Weights of a small GPT-style language model, trained from scratch on English Wikipedia: attention and MLP in parallel.
Each number is 128 + 32 x the weight over its row's rms, rounded and kept within 0 to 255. Layers, rows and columns count from 0. Numbers have three digits each. The size before them is the row's rms in percent of the matrix's.

# up: layer 3 MLP up, 2240x448, rms 0.193, rows 681-740, columns 112-223
# down: layer 3 MLP down (transposed), 2240x448, rms 0.131, rows 681-740, columns 112-223
up681 090:078182051138133090104064141110121145123110117105109171122162095143074118125140092097150102133171067106134089127124109117125084139193104140117110113188093102135130136140103142138114122044164147108120157104042121142185137107081048147161150144126138137163125111135117164147126152145161068116048115109131115128094154192076120142126130182122
down681 093:131154143178150109129107074119100123179140100147152158106127097154156146139110126117174141076113143149139120149085114141101174160163061121132163142133150094101114078115131137141119116117115087182109127107151102136132123180131098153127157116093139173127174147143121190119085067099092124150117178097140204165088150144117107154089137198123
up682 097:142133094095166135079079184130129124113133138099162114115083092134131066111126132123068110182166139110114101127140116177151087179116153172082159113201109130101104177162086173154153111091105098144107180109084106076190142106138061148113135108185054131162139105113093116048153118133121142128114109078068134094127173136184169118169134129101
down682 090:117110085058123123122165099092205120123104132128126152142122113141142114118105125111189167119121139101143117165137129088110108115121044151146098116073157150136152104175157119131140107147148144126092172155136126187092083154111130148184123133102137131039062123130118143196093116155140126107128102079173090137149135133127113196111073133122
up683 111:158128122162132168175105178136120117114145086109148074100055132135046104110103094170115124146109131114090155145110147136132145146123187165161141098116118203143159116102204119131179059088131138089159077158083146159104111140085106121110141078121100131095158127091169183107143113067147135122116060118115108097127144163164107052128162143107
down683 108:153052107154131116130116079110114098102133147113120165083057093114104130076140116154124094063163103054154109132137113129129092124101169112120161148135166116125080125136092129125104146122136127170114108169117221087123118185182115098157094138130099177144096103137122135166146190118145124188123060151152187144130114162147128158092167146057
up684 103:131102116154126136102191139107125077119128143098112130149102137123131081176123197111200152079119134118089140151117158083091154113097130063114077157121157156118178115103081153088102172192112110121125145133091135121153116130107131098103135086110167130190159176083084133101087146144135133123135066104048136084116148212133142162130117104133
down684 100:079110114185119120128095110119148181124158119135091123134136114175111163146169138133131104104150147131115196116106048158112113187166119097165128091169132133121132122094117146146146142127122158108120149178121172071082144142107125158117167036081087129149149130080130149053163160145126112114161183152136156093097135077126122168150136185108
up685 093:108127112135144078141097103184166082159084141058112152134095092070164140135144123135147119185152104122150146159114160095139131154101079123188095129144078113116088114075000112125136094108143085106107087145090124140071210103167100119122172111136133085100170136123156134237078080109107124141161121164107081140149209105158097159143210111097
down685 095:106158109165150107120068143154174155166144165118083141100198090182167169162091099141106116153180087086147118101098157173141139141043094171157078118101135094124143078128080111065165204084141153141134171135134118145079171099144121096167094100126148122142221118104126131166133107128136151085136156160067111104182137113137145123171159126154
up686 095:119166084124088112102085147133119124173055086091089139103135181128109156107178055145131096156084146097191195194140082175142162113168123105131141137110143123130162072072098062146139119098165122115124122089091136133132137108199118146124133097162088114144160127190145138108110078115138166165147153159113065124128153197152117103107111140163
down686 094:162126117164155119074105119142162148146185131086151137127135102114145115130101185101178175077155151175135083140087093097112120091139151142103122146185150142096116128127119106141122171125155100125118143086138104182119108096098140128120073081176032142143095119132085089138123105099186114165146133125143164123124138108136157136198158086132
up687 097:106164099106133142091118083151112220098172156132152107146127161101144077125155179181084147109113173130166074126138098111109103153127095139114120128166102081086087153110128094113178076127170103096088089171187162120150113129170099152173170140122064076134090175138142155124139106157178107055166150198114142065140047053162126110178138197056
down687 145:152101137096084115168121130110130066181128079162084134073175141136105104103129095132136116130127049141216163142177121199182103167173169171095117128107106181141174076164105139169111154135143054116138127139142090145069114183167167099123111112136137128170129109124160179141155161085111126140102102133139127145194159139139112142072104102167
up688 105:193105148200124139153052169113151078132083083110112118135113096182094145123103116113154083133043150087103162131117115155103120084116169130119129196087105117138212073161074142132173109204129149085117144072114146118155111044143118131133153133096122092126161120123143085073191116116180167158101119095138095105102118151068158054146136144098
down688 104:122040151155160098169085176174180114114121097148104105145164094108099161121103123071138144125084097104143098125103137098129143133156115139127192198146149102132163076150128131150077088111176130121128083151069105162104118100124118114079113147074118175229165087205128104065198123121123171132130155128179086089098148138151090100134134082134
up689 107:144090132122093103149053145088130149179140118165142155206141120080157136128085111133102096112111122138052090095112177129113152119186228083125106117151128159177122113137144139117099120130095131159127100073101128146142149069110130158154122132145158124082139140102077133094104156173109113140108156102122087106178088126126140156065107084132
down689 108:162149169174177145156144138193133191129119095081142139169148073128131143107142133076112111169168098153110118132132159142125162131103175154134153068095136176098123129164133157159103087123119125193121056125113123072140191068139111171148099086107102139092044111140141118103145089121130102142116132142134159081149142137111183178154068141123
up690 112:132135062141109135150131167146171150198121120145100148190153147179171082101100117146161125106120148149122122121174136102071122118143131151090125128120105128105141115107104102169142117075149043089086131157115122121081174092068161066106175087113142141078050110206101164118087157074128091088180111129170234101191194147171142140119156141105
down690 113:122119122146137099130121184094214134146124145151105150167181112100159145148130115133147146134177164161127045091210120155168093089123127139045130099115109147115117139140157130089142178104129099072112125082125153120085128078106154149156105081099089130121097162171140097074120101131167141066135125081169118099148208141105087109110098145174
up691 100:124091156147142101129099088154111163138196142139129151127145161055178125162130089127164162117106124110147103121125114166134171138127094113065141161089147085155082125093157129099092146160107102125102165123127138138159148128153147119101145148060120185130129202096150133162077082121114125186082117101118121121147174198121121192102102132125
down691 092:096133153127096099110122145144130160125055075198070097168130149122134126160137058163126088148141155157070116099108188118161117110143054176070093141160157108106148126154149156136208127203123188144127135120145145190164165188135140136101088130180128098114113149143091120099143085053096118067151131165109111146153135184100133138161134086131
up692 101:109097137156106149164134144159140103081145121103187097163154148134117138129099104068098120171122105145127096060131026176131146054141172170116130152117096087150186117127132140128180181095142160101113162157147134123116114110128161129183160135204148063108149098117159113184159146149166110108097103154101129114097171097116130111093144126115
down692 104:084139109190146175171047112122144129123155082113108061130106092121158130125146168100121127109100060149125100080167152184137159084153137118136147182115141073163122125114108127103178164138167141126110146088105081101146180116096161133092131114146143121135169090099135127136117117102139049142086152092166139112164175138130134153159080153120
up693 112:165125065148070104142136071149182143151136159204132119103134154100123157122124078039153147109118101095158140123112066139112102169139120101115156184153094087125092170080138174133139090174156130138116051147109141152132167179098169147134152077132126174138132130161094103102138136152087163100118157158159075130174118106149125121135158137079
down693 104:170171056152156154128134159146110106100179129115103133159123091165109114140163108115134158156184141156122134104165150103108085147098035160115132094139135137132140103144088122137126138137128158068126139125173147124079155148132097142157127169123130148037137091096158188137150121096128128110138139183161111153114159180120161099159139154137
up694 109:177093113130187114153134152100149087178155148130133100118175116155058156132171186106114113127101119175119095127205103154151182094081146179160102112131109105133106114161097160150153169068067149153110132110163098128067100059095134129126092177112122102099151162144141153093144103068103154132132147128140150101130164123122152153153168124080
down694 106:167122136092148149100129116150156057157162183139150084164137108118060099081105165154124115154148110126118131152126135113100160136069124194182104083091124101187124103095148129062162094142051230077104095145153153132123102168112154112130133128081132098153187163121155152104110081159134118147155083089102104156110181143065151206100148084049
up695 103:114138106094104193127127065152097089119153139105123122115127053079128093169159064093091073181135148098151154177105191101164166175157137140072140129171111122160026135089158142149138113121100105112175092088110098144164052079145093120135101177136143172109140192158200164133161068118157166157144118097036134157106213129075127159136160130108
down695 102:139067125065128159128131172134174161104112083168153128139113088142090144073185107137068140128126148179083136165133172132154178078098139183179133145118108121164124142098130097157139069144127112160114149151123103159147103093144095080112162154172145115166152195130039098102155162166079128135135124153137104141079097121130098149121156166098
up696 104:105106171129111098121133161160165169193157107115062103114069112127120099166140117213163123136042146090119163195144159119117132066148110141169069114100081127120149144148170058141165031151161138101176192148085147146126147171174181096158110137099123122128107124132147103125163122135101181096173012169126142165125179144136153176106114106084
down696 100:118133088133101157170079127147154119134143078109197161117048119075132139154150134141111073095131148089137044109141150136147158164135152147151091112137155185113163137100105126143148159119127173090157128110114096147162152098144116200149150113096105172070155143110143112115122154127138105177154114151133164095092108182140182182123122107143
up697 101:130137212160123139147198130076107100114128125125127142109084104108150112104142145128099134083097132147080115091097109115101173117131099161151140126188065182109162107137113100144144123076114131153116113122152103127145137096118200092099167146106100143160102154144130165096182097178147124178213117154147114181136116160132127121078131165047
down697 105:180175154126101128135105089144111104125118155148156080094066076120125160057111139175194141107128178129112116120212118130101141157121106157120104149167104161155120158159158110111150132174077145122112128136161085121138109151109140124120113130194083130143120101154126077137092089143170124107177131163155087170118132131114114115097109131134
up698 098:132127192158120130121109174102123073117071102089112154145115140115122114108135148146083087108161089108117130173160120144114142098112150120104182126153152075134109121170069090093111108109165118154059161171152142089117120120163119152099100154084143063160112097154054140106152114170147062135198131112177131160135076148172124117097203147129
down698 098:090109153143128111112154130135072134133080135121140139108006126131204115114108116144150142096161137137175164227056142108108150133111120149132104177133181063099091048128083152111141142075215129149126150102119099129105137109087134109109092152120159092149105098171054141149160111104097156101166196150207109133104155183121167151090102232155
up699 101:106136085138116136164134194152134083138090108142164134119056098120099124112112147142134146123149157111133146125132079094143197174081175099140084123080115147179118132102101152123161153141142139113131075098138141065133078117192163078191117124095148100104094102126054120101092148174147140136154149151131075110094120095206157089124115180128
down699 101:127114112111139098135185206106122112147141095079146177172087087158137071154058095104106120088207171129142120118129106090143139110075139077132125105157142124215093130110153093142137127163117145102161074087147141093188149128154117071126111105113106130064156132141093087140076109153144147124098082122111155129087139061148169079146086159135
up700 101:089127185104175117086170141119126090073157132075093147059137138114119118187062121088090120125130139145119170152100147114143128093112162136123129132140132149188145097119130036126096096172117170166097091194155122173081069061173115175172109144083132112128096109177178065105116110105131176146133123142175183154153095098100216121121132080147
down700 102:152124137123140045133100161098085165102118163144117184137144110170054144163112099100098127209127155079110112146161112110189136139115183109122114115137131129183147136136115100152140159117171182072121071124141105144094133157081132170157172125119133105140136135141135080093131099123072145091116143129151152196113116148092143136101093132118
up701 102:183131091145144156156103116128113153176126155114204116172125106115077178153146092110110145109131154124144103074150078114114102095153123126158148079107139135148145130142136129082105077140165122073158109165121130117074091083139102111110156152140128126097083129175136173161124113088112124172168100144140100116130206174095111155173089131133
down701 100:138155097125133171062172130116150129116197205124124137097059161129114135135140118120117141146173123163139063131161157125131081125136103145148095084119091139149084167144138075127136138169188234142150132107139203161097135165085120139140083124159080189104176157208152173089169148152136130087148113063170119105096174146158157071132136130144
up702 088:164153143141110188130176176111104110101157141124090082161163167100145119158147114112091079177137136124071102130172122100116102140121132146100147118129171156135074185118231200131217107124105144182184126149153066116112140098137138134115122209143094118134087193074179119106163119054138122114109125125152149165154105120064152104153127157135
down702 094:178093106146128130123165109130049033095122148072151131143198128110112141100090109159192116102106142160137087136130089117088126093128118176050109165084131161138110174127197141116154128145099113165067171120151164119135142156116136101072121149165136143060166207147126081100121041129158076117168088179133134122163139122108109067081177148158
up703 090:117104148131119175110074123142157115154100088124153122126153178130143128143095157072186117112104112166085082093034097081110161103071113120083145135156176179183127124162145081090126131129141191103167101129157106092137110151145138129188124141172135136167167139137082147152048176147178098163104131150121190145100135071128152129098094136229
down703 088:145143175091153147113176089155188141103088134091152143166096171133176115138105117112125118133163115172130127121128146163054140098092155129120099104087106139105142119133134087096174139116167184138142108053180118115150169143141104155124150162141130201079167193131132075178087154132145105101126083164064110111117126152116166088142113141177
up704 102:083089162118166146139154067116098120130143161130163096125139123150122137134129157097118101113146054157091131127164082154123168134167152117136116131103120107169124085167096148160062124094057155080159170157113148086063150076130185095151135133134170075145108181128144134131145079081097130118157103093128116083146149065137134122098135110125
down704 098:108134143105119165150187096136137136079121199077133102150146074144138148143147140139170124111180132083094150108137153146184116100159143128135193155123179124117145136124125119093110097124120193113156162157184140115136140122142157091137136124121134087153127197183130107116144197123080136083178157095050100094104107139140126157157122221095
up705 101:192103125086083167129087145140120111083144145110163123145174173109087165170136164094134134107143128124158145124149126114121103061101110204120175110160105195104125085070159089101117066110113131093116131118145187055160131164157160138164142122139113117080063144137137124139115136194154159147091115106141084126128122155098141119131086135149
down705 095:121133107039083119113111187172198109089134083112134111109108136115122150120172110078115108183155146116169124156108150124101150155148132099152163121162110160139092154055144116158117197138132140096197143121169100089172102076114083141130117089113124138129166149050128052171095108161198149151118130136129161084146076175087114173143120123125
up706 094:095092123178137142156137124116160150123129106089162184123165127175083136095135136097155215141123142140160123098108165141119112182116181127092112153094153135134123125157156111119146131144134130135145094064110088103106103155159095190129145140111173126160188167123117109133075186191113139130154090119065165176131081102158128079094095125116
down706 093:141139173123118131119051110097155097100107128076181168098134115152147114128120091085147147131143177109166160081071235141193141141132093162117108180109189140197095142154148177147139132125122127112166142078171135156130142118162121106171094118119130158145137089134163161159123068091201098136074112092048138105083120138109142118160152160071
up707 098:136124061084086147129155104118126092126121106138167186102142131116138135128099103137099173127097108137150128155182112101109143087140192099150129117086068145093126137126119161114145114140146097128136121164170111093086114099109139133164110105165199155125155070090163128119134179082144102201084156096131112154119156083163115078127131136096
down707 103:148135101184089025137088123142109095193087129085087155098219065170052154142113133155167115067088086160145157213112089101139145141123145080121162122082101157124087136165057142101132137076135114165105143168153122133058106131167115171146058139111085108135174113112125105151172168130116087155098194108180174086180124126153095100134163148104
up708 108:132116107120153143134136131119127145106139126109148123121110111117114085142165170105142108138126083118170141104131165127130131160154147123113120163118130155113092164145114156067143101134143101145124136100122106120113148116130110141095120147208094182156143136105094149099061072135192183149146116146139109177135173085131156143151118115144
down708 102:078136092157133105097187106140109136094090174072146121055177138126095090166163131150124131162116102154156118109169116094141162153117152102099160120034135106122134135129160157144077114164105130072167083124177167115096137171156203111135124073137146168099072161087108094145167113131130130126156139116131162143127132107115140138109115101122
up709 102:179118151149177098113140142051121090101087099107140111170118107118116178178125150135152103136087141179125079175118177121091104127119195209125147137160154097143132097076138111196072127148152137066141106102130159067152110119066164129169138105102156115143079171064124118087098128097128124082187120063154167170113119154124109126073117083174
down709 098:120126142125139102091136131113107172130139139165137124094116091112114104155080159102127171132133179148152150088146162129045119109104064107113098154128123071201151126178138104110114177162126130116082135168146166165176144108118091156105133166100106088120172164100099181160159053142114159110092120162076143145159125146151107104137155116183
up710 095:115110128143112155144144094083108188105165176148136130145135145150112108067125134152099121136154134134110042103104146121109136111119106121087085119112155103123102132084122100112194078156174169097122133183087116087119101116104131108115105036111113124154137204131138187135113178142127120172137106134053156093132101099115167084153105063118
down710 088:123093149117126190153168147080113091094150172126145150120063144128099154182111181106137140123143136125137083098167129078170091147090145179151155095097143166104129174108119096098108124112154095148140147147129120098116173135091134134085154157110148112164079143096140114096074179095141120148128163136081153096124098149133128162051162137135
up711 098:119131168140137144159103103155149085133099129156103130140135153076147091126155096214149146137122131137165166156081085158113120169135111168119082115143062114113135151120127143141139077106128096134147108166150100127129120123131126091165159123159179108115111152181124119118101159161109150144133155133098116055130112100120173056145103156109
down711 091:094167180100099106124123113113162170087146167148108127138146127155189085133166151168162119178125130175111105130118144154089117143163110167150168168170161097112142130189151148093109102123088135149113101135122046130108196119154099172143094125141077151144120109149106053159062158141132106136104091119108125109177155165116137160043117169175
up712 099:187177154156061174110130073094153127162132170143128105126134122149178112065165152070113070140060107126118103112150136152133163152156121113164085182109113129142148163097152072112075135103142157146174153151153076133158047136107104137186085145158142123137107065104138174083077162104139123169044119052152168097153108084144056110112120137073
down712 095:157151149155171124129167091135117087108103129103124109193092141127134138030133227074166122120107081129135102113105140102160149151153143087137138185159145142107158116172144131159201089103099143110140112147118125101095068192152158111143143142112160134170118109134059136087110116128130079165076139088104072109056132089136062144170155204158
up713 095:138124139108120134085141148049101144171100129098201162107102172064103082142164134132128103178143111115130109168119134115165101103105104146132128138135130192175124136171111108158156213107131147120103124085075143144132130150129141100142129185112069140164125128087143107174119151104154062146080078194108164117113115126153106176102186078100
down713 095:131108137149098137120093152101067166210101088154171153181186116107083131137156113089145077153165081090122185074127100172127077147134067117051159169066104161148122087153141074122156150134136120129112188123124125186087124144143124081108155141128083107127129135065124183226154088076092128148174094127115131119166184120145136094177144150071
up714 109:109061124090140177179061099091099127093159124125081078130132077105098130124181134142076110061129154166133080090173112160160121123192135100151103075162126159099174119148167088123111118084141101148100111163119110112084115102148100135114077105100140201127149108098141100100200104169124126082162112160107124106104148104094123109122145093116
down714 102:140155088107181127106137132095107096122111153110128134122153098143137171187104179149088149163156192175120169096079106183171147097120150094114142121132134133104102143115129157138149153179139148144108146107127128124208130119145091132105161118119168092179132104118075089164129095112125134110120062135145170106117107147129103142150098109116
up715 103:164105147117132135088169104183131086091087113132131165083163148107111177129106135123105068103052116093107140087137083113119175086099143121162161092132102142124046156154140120086109104192094076176160111096094104139089133086156122184092080142087181125110098091118143080105099211123148122135150140168083063106072147106068138225027123149108
down715 110:156139145117100084145164109139112063124136137169106145101122083116127128156167198123093088146085097111105123119112096121150147106155137100139106131128110148099109086179147134175055140130114097226165141088061100095097148081160120134111136102133114151140114156098138083065160177140131110140122112123053129121136127090123116182093096103118
up716 101:050121092103102159152101209128176161125133165125130134155077118143155122172123091104114130097115158153071080078150104094122105093153116102114119124059070153138124174142149123139099079139127135133100148151152140140147154145139130059170149098147101158125143143177122110147122169087165115138136123198122157086134083105116089101169181144123
down716 099:164200119097131150206106117100093069179116081138117179101137186090175154161174154119090101152145206128139147103155124148114138140084100068131108150086164145119139124174168134056137086120136131158092152127174140117097094136173135157108120113163155082133114185151134165160159100146108101113129141062167146070152115097206091104099125098144
up717 106:124118123111091117138121139123129116110153145124187169081164142106151112146050182080120168115095177135128125147117122134082088119151090109125091127089107116173127125118129128129097109163106140127212132192083101062133196120108142176159140127143096111142150148084155142134143116145093110167138167167017143107144139066108136091105118103113
down717 101:087159101119152140115125117167151133181119123112077138193059103141199112096119182154132111156131163113128124116120170065146138100126133131186105148147161147172116073172180146080098147144100132135173176164160098098137089160069104150078117161156132125109138121142165200106107110152159107133094160099132139098164121107096160151126136118097
up718 111:126122135112135040127171115089094118116082141117139198185143145172151140103117095077134100124098196138150059099111191098116146147119161107108146117119096105126131147163175140174144141136113136151141124157117111141108179142115091041114111152153126172160164101096152157168117166174109140119126136135114138186192128099098175129139107086102
down718 113:105165146120133122159111082131122176168157086158092142130143133171178165164144101154166122121144076113128192130153090044119130074086173139119117172117151102120055118188137138135179130132154095183086122100173095088125088131119085128117143075140113106124135097110127133097115115072100160099169212142091108133162136151098120165117107174120
up719 097:129114106117138152098114116104094131115149121058197141121097160117116120153166037160162124145129098090095079150119116121092112175156116129167110136146164163133072076069085088120141088112103146133121160173107100161175171126151123117101116149192124155188150170178131121115136110096123172171160124088138135180124117142167097080134123183108
down719 102:036144124064098128172163160107098193182024148084120126151170143140141121106143144101135119127145123154090128119133038099153108166131092126137123126132139103119115083121102202153179091136141151124096132150126151132096119065162103062109136165143143128183096091122120109133145068155041112168135051095136113146125178130116160057171090154183
up720 099:165072099132100074109147128109124137131180119132209102090156161120130108128107092163097107110138122069141107137101154091185140163130098160124141068094162088117150202117114176064132093140136129110110081157123117099178155161084152127102169141071148187131096083165102162079146117129154195128093156125150166083145115113110057164165072135132
down720 096:119077148119148137126157161104149095129171142092162076091118099086127145123103106118151134152129110162142104151160096122121152178151125115159106117065112140157167149141122164095167157086175128078161123170104139172084126114156080154136155130110177132141072156115104112054063108133130194111119114134120066156115080012106104140137134133120
up721 093:122110154167153109123066144132093123158122131156065145125134142107152115187159175065155156081163144155118166146115132182136115126128135105095148157132148161105174107079074095121115151095166118119093154077146127099128126104204119134160106094157126140137119108190129162152173139124154097149236115161148138107079143133052100153134100102117
down721 094:111108131111164117121135109131127104113137167149103127165185192148141088136124108139138126174115181138114158121108125181033106119077149139151140182123153156116088143107106122150162163165148145085102129142116116098129160122136121189122052134137110112152151107203158150112114090133125128158091104121157116113087129115111098145075153103116
up722 107:133131074103124183126127182098060159099147091150149161109093089159144121135124182173071132184117142139091094120180111162123143094158110146088138148119169108107170132122158189093114092136142165128105093102167117099084079171098117125146072119141122117159115132159126168126131098157111075129159111167104122077123164143112142163169141060187
down722 099:123172134094117150157093088074145153114093128148131115142103108115153120123105127134121126122117163142117079151130140154089110112137128062118121156140194074063110131105144189113087118159114081118108167117139080125151156114147070130134168148152112100149103066095136121133093126083111135083123127162180103178138097131121128036178157092122
up723 102:143132160123159142131097076130104145103158156115165126114092062165109115123141149137140129113157176097147154114107161157116123136149116145084156141142143134092130153103136122185172135065163035105105126113193139111110154090111173091061112163175087158114123127195156071095113127113036178121171129112117102113134132148113076208132090135120
down723 099:086108172089121137101156072104140143089125120066141154138074136118067141113123152105168069084170157135118142118114187172136148119165058140086176086124190106078174134150147105209110133104098166135089123137124169157088119153156128180081118172125103120124164112176146080195107167160106209154133140119098133123177109172109059107151131127076
up724 104:119126144165074141096116118099118103155131073181101142149138144144130128101080088125144143080210114136099157218145129139092134140127202163155147107083105090090135100067140105128132061104057128107125085121098115049123102125162154138147137108023102126128141060071096107093136138107057130175132141178147119082210124153041135157086152149122
down724 105:059102190143101098118086107156133115146141153104136149152151104144195078171107113121127129104165118190146111108129072134114128170129107133172142148080057156105112162101113153158105162089135125073147117076154125147201107113146149134126142096172130151145150128135181202176121149130195168118117085167103161141133124119113137122106104075145
up725 098:111019143173159087122119115114164067113084150130149155141169114130137180172116125102140115134121165179088169108115136155135163123109125065106146135126055137127120177130113121114152108152075101162132136164134171103156120149130145144135092127112120103098150101148129165166101159122120122104160168139126149124073061113084147077150186149111
down725 096:130119134112117056149158157078100149136141163161158117151137108121103121108163140126098104110150175139098113130140146096168070104112094088129075109146133103111162074138098107154160124091112131109081136105187121142083091139135123168163154129162132163138121087097148160106151143169148102168180098120154080070124109172165172123116154110112
up726 107:112034084121110142154146064113173167142109150123098121094164139104166141134128096096128102142122138100173153124102132152105101136163165165130104119134086135166161169120125157103098101118101175129166145107097132129145113054117148146124125150184109081189147086109135144094134197167121107160155136145179111145088128076166062088156107173163
down726 104:124114103105105149146169091127130169145170138134163096138233153157107145112149124184142098140115084093110149161202151094148139131161056108124132184115139098162146118131140138099096059123182157135126114109126131110081128101156130142057161128171071072099150064160158150094141140097110141047121144142204100127130126121175076129126115176142
up727 099:080135114189108157216105143122124124166087099168099132124120139105124116167071134093112057164097139119099092156136105101109160140123176096119160112120117174101113151105119176141196178130077147129110151080194137142127115141105131094106131151191142150108113118134092137139144193133057138064171130140128120133141157119130109127112168116103
down727 096:098148120109067101144106057161122122135131160161092155114099169140201097120185141175115132103126150158151134146113071158134079122150078056065127109132161116107148112197083125163184125050117151125123099116128169114103185137103147141143124127083106083161154148129035123174107140139139076138121120142129110116148122102168137114146096115098
up728 101:105134093055112120115172111124049169141179066150086148129132160131131162128113159159100178114077019081063168166217144169077103170117122103102119161127144076133156158129135139132131059101112126117172063182143155093071184126162153132175044143159101063117148124157107098107082177115155130090134096070107063125165100149108113151148123120118
down728 097:121179110066139111061154102184121102169084124182086100097115143118112151117170140087112064106087173117186082131121117099107155082099123124113204124117132126099080155160139167193089142080189126077097089057189127107123106159066118105082099092118161051110057096111133192168084069089130068170095144156124151124150105062115137129122126114129
up729 102:200116121181114126172135116109134116151136163117095081085121113103131148130159116100133100128046129097096171084102089097100121103136116100080165074120143163172067152097119144116198092096052104061177095115091163136177111129087144186098173115128138130099163158044144086128111052127142129148160130127120191184137120130088186145116072125127
down729 096:108161097140148110136158125172067121099125077135118084083136073074133138152172108104141114109129172139064114171126121086103112128069112057113130139133103131110181115115179076107126182056176119135212169129107184123119117119133115140145139166190063140113132120112086106143185108144154153146123196101159077164147091158098129137170137113160
up730 092:148127189134102129139048156104133097083132128158111121089198130086090066142103125152079152143117148147148167127132212094168127184072180170120139161113145188060109103169131132124088180112148151150128157196173163174150132103138112137146125138103113073099118164154114015137159132156159096130136148128142101128177158111114138113093079156070
down730 091:162155148115117076020120184131197091108122165165164079136125134095136168161136138118154113097138110106115103145105134123148121157107107190134112073158082127104140111177152148135139161095175120144131150095168112138125133190107141120067126146081166150065118167111164058118085113132119105129093154113111163161158129131156099054111161112120
up731 096:131122102144174104148100120138179098164080156111154110086122121127101162194117119097144143112068131102127108188177121205135092117141186099096106103098099140119098138155150146127134090168113124152118116065151106181084168165084149111124157150105107166111095107126153097036165105140168113135174164152103134119098137136143141149126119128142
down731 092:067157213161154117156123124162167143159151133166153185154163139118099129137137146054188126199110160118105131106112128124145092194188157084159079101175129125107119145084166134075116154120111146128150074144095177144111110146097165086151114078125079063140138105103180149126079115121097130150141124097089072109130171123127149171096076111098
up732 105:095147130112098148126180123142185103089142121131121098112125150205121141101128146110107138102096144120145069101130101112084165142112182182188110107107098150169140085136145145086145133194122106140134140102172107140124114078151085113147121152077107083103118089144180139120083131108157164114184159149158092103127105079151126159133148099108
down732 110:107125138122139165114123153117159136127179121126108073140179161167177123184154100135079105135140103079180146146114091135103146163065147127133099143104128197133091133145111147114231146107137093151140151112069105180115096080132130102153103118144149119129106145079139240083096121165134186172115127135108136163138095143144103134094178025142
up733 101:138129170167147194082136118133093167147147129219093151099158133123084131163167147102122103193112138112120086091098149111143124100151149095156096205140141144088111101067086152129124158122136102096118101110157066107104073121087190167092118180133159087143060120136137124154128145157128137135179115075113098178135132117145148150138154156157
down733 102:183118139146120128094167154165089141147171167134144163198151140156155165211140116159149185136110095147144084107154124139129103115083138184129082130138163101083132183148032120084158085084086128127142114199175124137168082125129144149128142063098128124150091070107102148115172142103097147168057092136068087106088104163123127143127137136108
up734 094:156164126153177108128147118192136121143086131162119133104115137156137059155084137152119062149114106147083177122116111068156153155151081092130163144116138166100180072236169121093126211107120099136153125169139106122090096099148244103120147096116118193078095092100122085148116084134120170113157102130155123112145117108072109149155128077090
down734 095:140102134085212159118212089105103116137146123127105121095148105158138112148103124138135092216065138164059157111094099115135175066130126146121128149145181112148112087173106115126159099151175087094064118187108160175125120145119172167150120142115145119102083045056137152162119154098154130127111131151150085122144096129134129092119120113067
up735 098:089137100138148149165128104139156104122136153139111045118130112129127153142098142111119148099119120067149117137119122080107145147167121101142160135111106150168173128145145159097156056124156080122118149104117114132117070122134169083134083109142132155156111163111157100092063172140154112150069104131078108159124131140079083215188159100161
down735 095:115127140130149119136158094163172118132118101167123098108156143148151137146156147074109091103151148088140117124094187077146113164198162069159156089190162138059175107103101098085142124083154099144125156111131118141111114105102161094140129146097107128100135141159128142041110110108091143095115142130092054137156123090116154164133113104089
up736 102:178121158152117154111074114099176180073168152150078171163113152026055106135137101124152047148129150044103147112130122140135114116080120105100045130152176162103180144095106170066151170132109119209130133184186146071087168085134081147056134073129126169137084083075155119197201112051118170130135145157102113181106133125120099159146158164113
down736 098:176120115123097078133116121167149091141163158138173155075179099172124098134146190106084118082135129122169174126090129193118079109085100103146121122086103109128073155125126074150122090156157126077113105106127132140164135138156151074128147145168105150094092168128122089082134105128137139109090159142149095102108100124144128100150133065108
up737 099:120134157165161132146127138148083060158163118138147102126122157201072129141064132081101115124126118053124123094112132112167069111160157117081152138122162149163134112110151114147130148107151104158208170054128128142135145123146116141155202097190137172171098120102114076103151137133127134112138098114103168075141088124196139117147078088110
down737 099:128146124117149153126142100151075103211165087164155107101143150142134129081087085172156147117151141106203140092111091169135116102129052159114101136145093131182164175026122108192123157077163138123155155166126177176109143138143124082185130166112131112162116166124150051116125145116161071080097125148056168159109122080214136099127157148092
up738 109:135116130130133133159114132142116137125063108157067140130167111101121169143169128155124094087104080157127047113139144148138130166092169180190170182089094178063075138200162125102122076102117088128121100034166121150113118067124105139070097159137126084132146081125169100128111162098100118072164085132145117179130165069101140148172108129162
down738 100:161129128132127085093114122125174128139106102134153142119140150162170144090126117118127135169133119130129142137160147135086094119098079106130082142108134119115112158127103173126068102121132132148099095115103077116103054090066166168028123096140082089073146083118082160131129104146123088111191142180103088140195157144105178093130113158142
up739 101:098128165124105179150035087066137114133090137140132098163129124035147141114161135142093151144152185130086131131167194129141142149137183097135101096180090108126163081095157153064128125108131106170147131149109111138093085158125146121125118166118147172131154133117117134081132052141125106119116155151112091054121151105089142102235075137110
down739 091:091174172141165107111147099170094108168164148143134113115121156186185087121146083083162063118178157160202102167082142143094072149098071137113085143105142111133119169147117154144150110126130160065164136106122105169116164166116105123114125115126116153141124132098145107196083140096138112165106119158159186140145099179154090160053150058126
up740 094:174103202082180170089079131031113125158139166166127115115149121068107131106162116072165105110123042155146144066195107130104121117097148077122154154135075128095138077135156117139133164098134104084135119175134171132145171160172108153128127130146139108129128150066159104142113138143091068119120121130129144122127111150122129141122162116131
down740 096:170088187155190158140091183077137198142179174140165156153102140163138197147093127100175158163095104186148160047159150115142100127133097124149097131178097173122108158154166151163183122083135087082077143129109140109143165126203099141102118113126147123117126184089105164115058132114164097091087128150135117152154103151094200088140181127137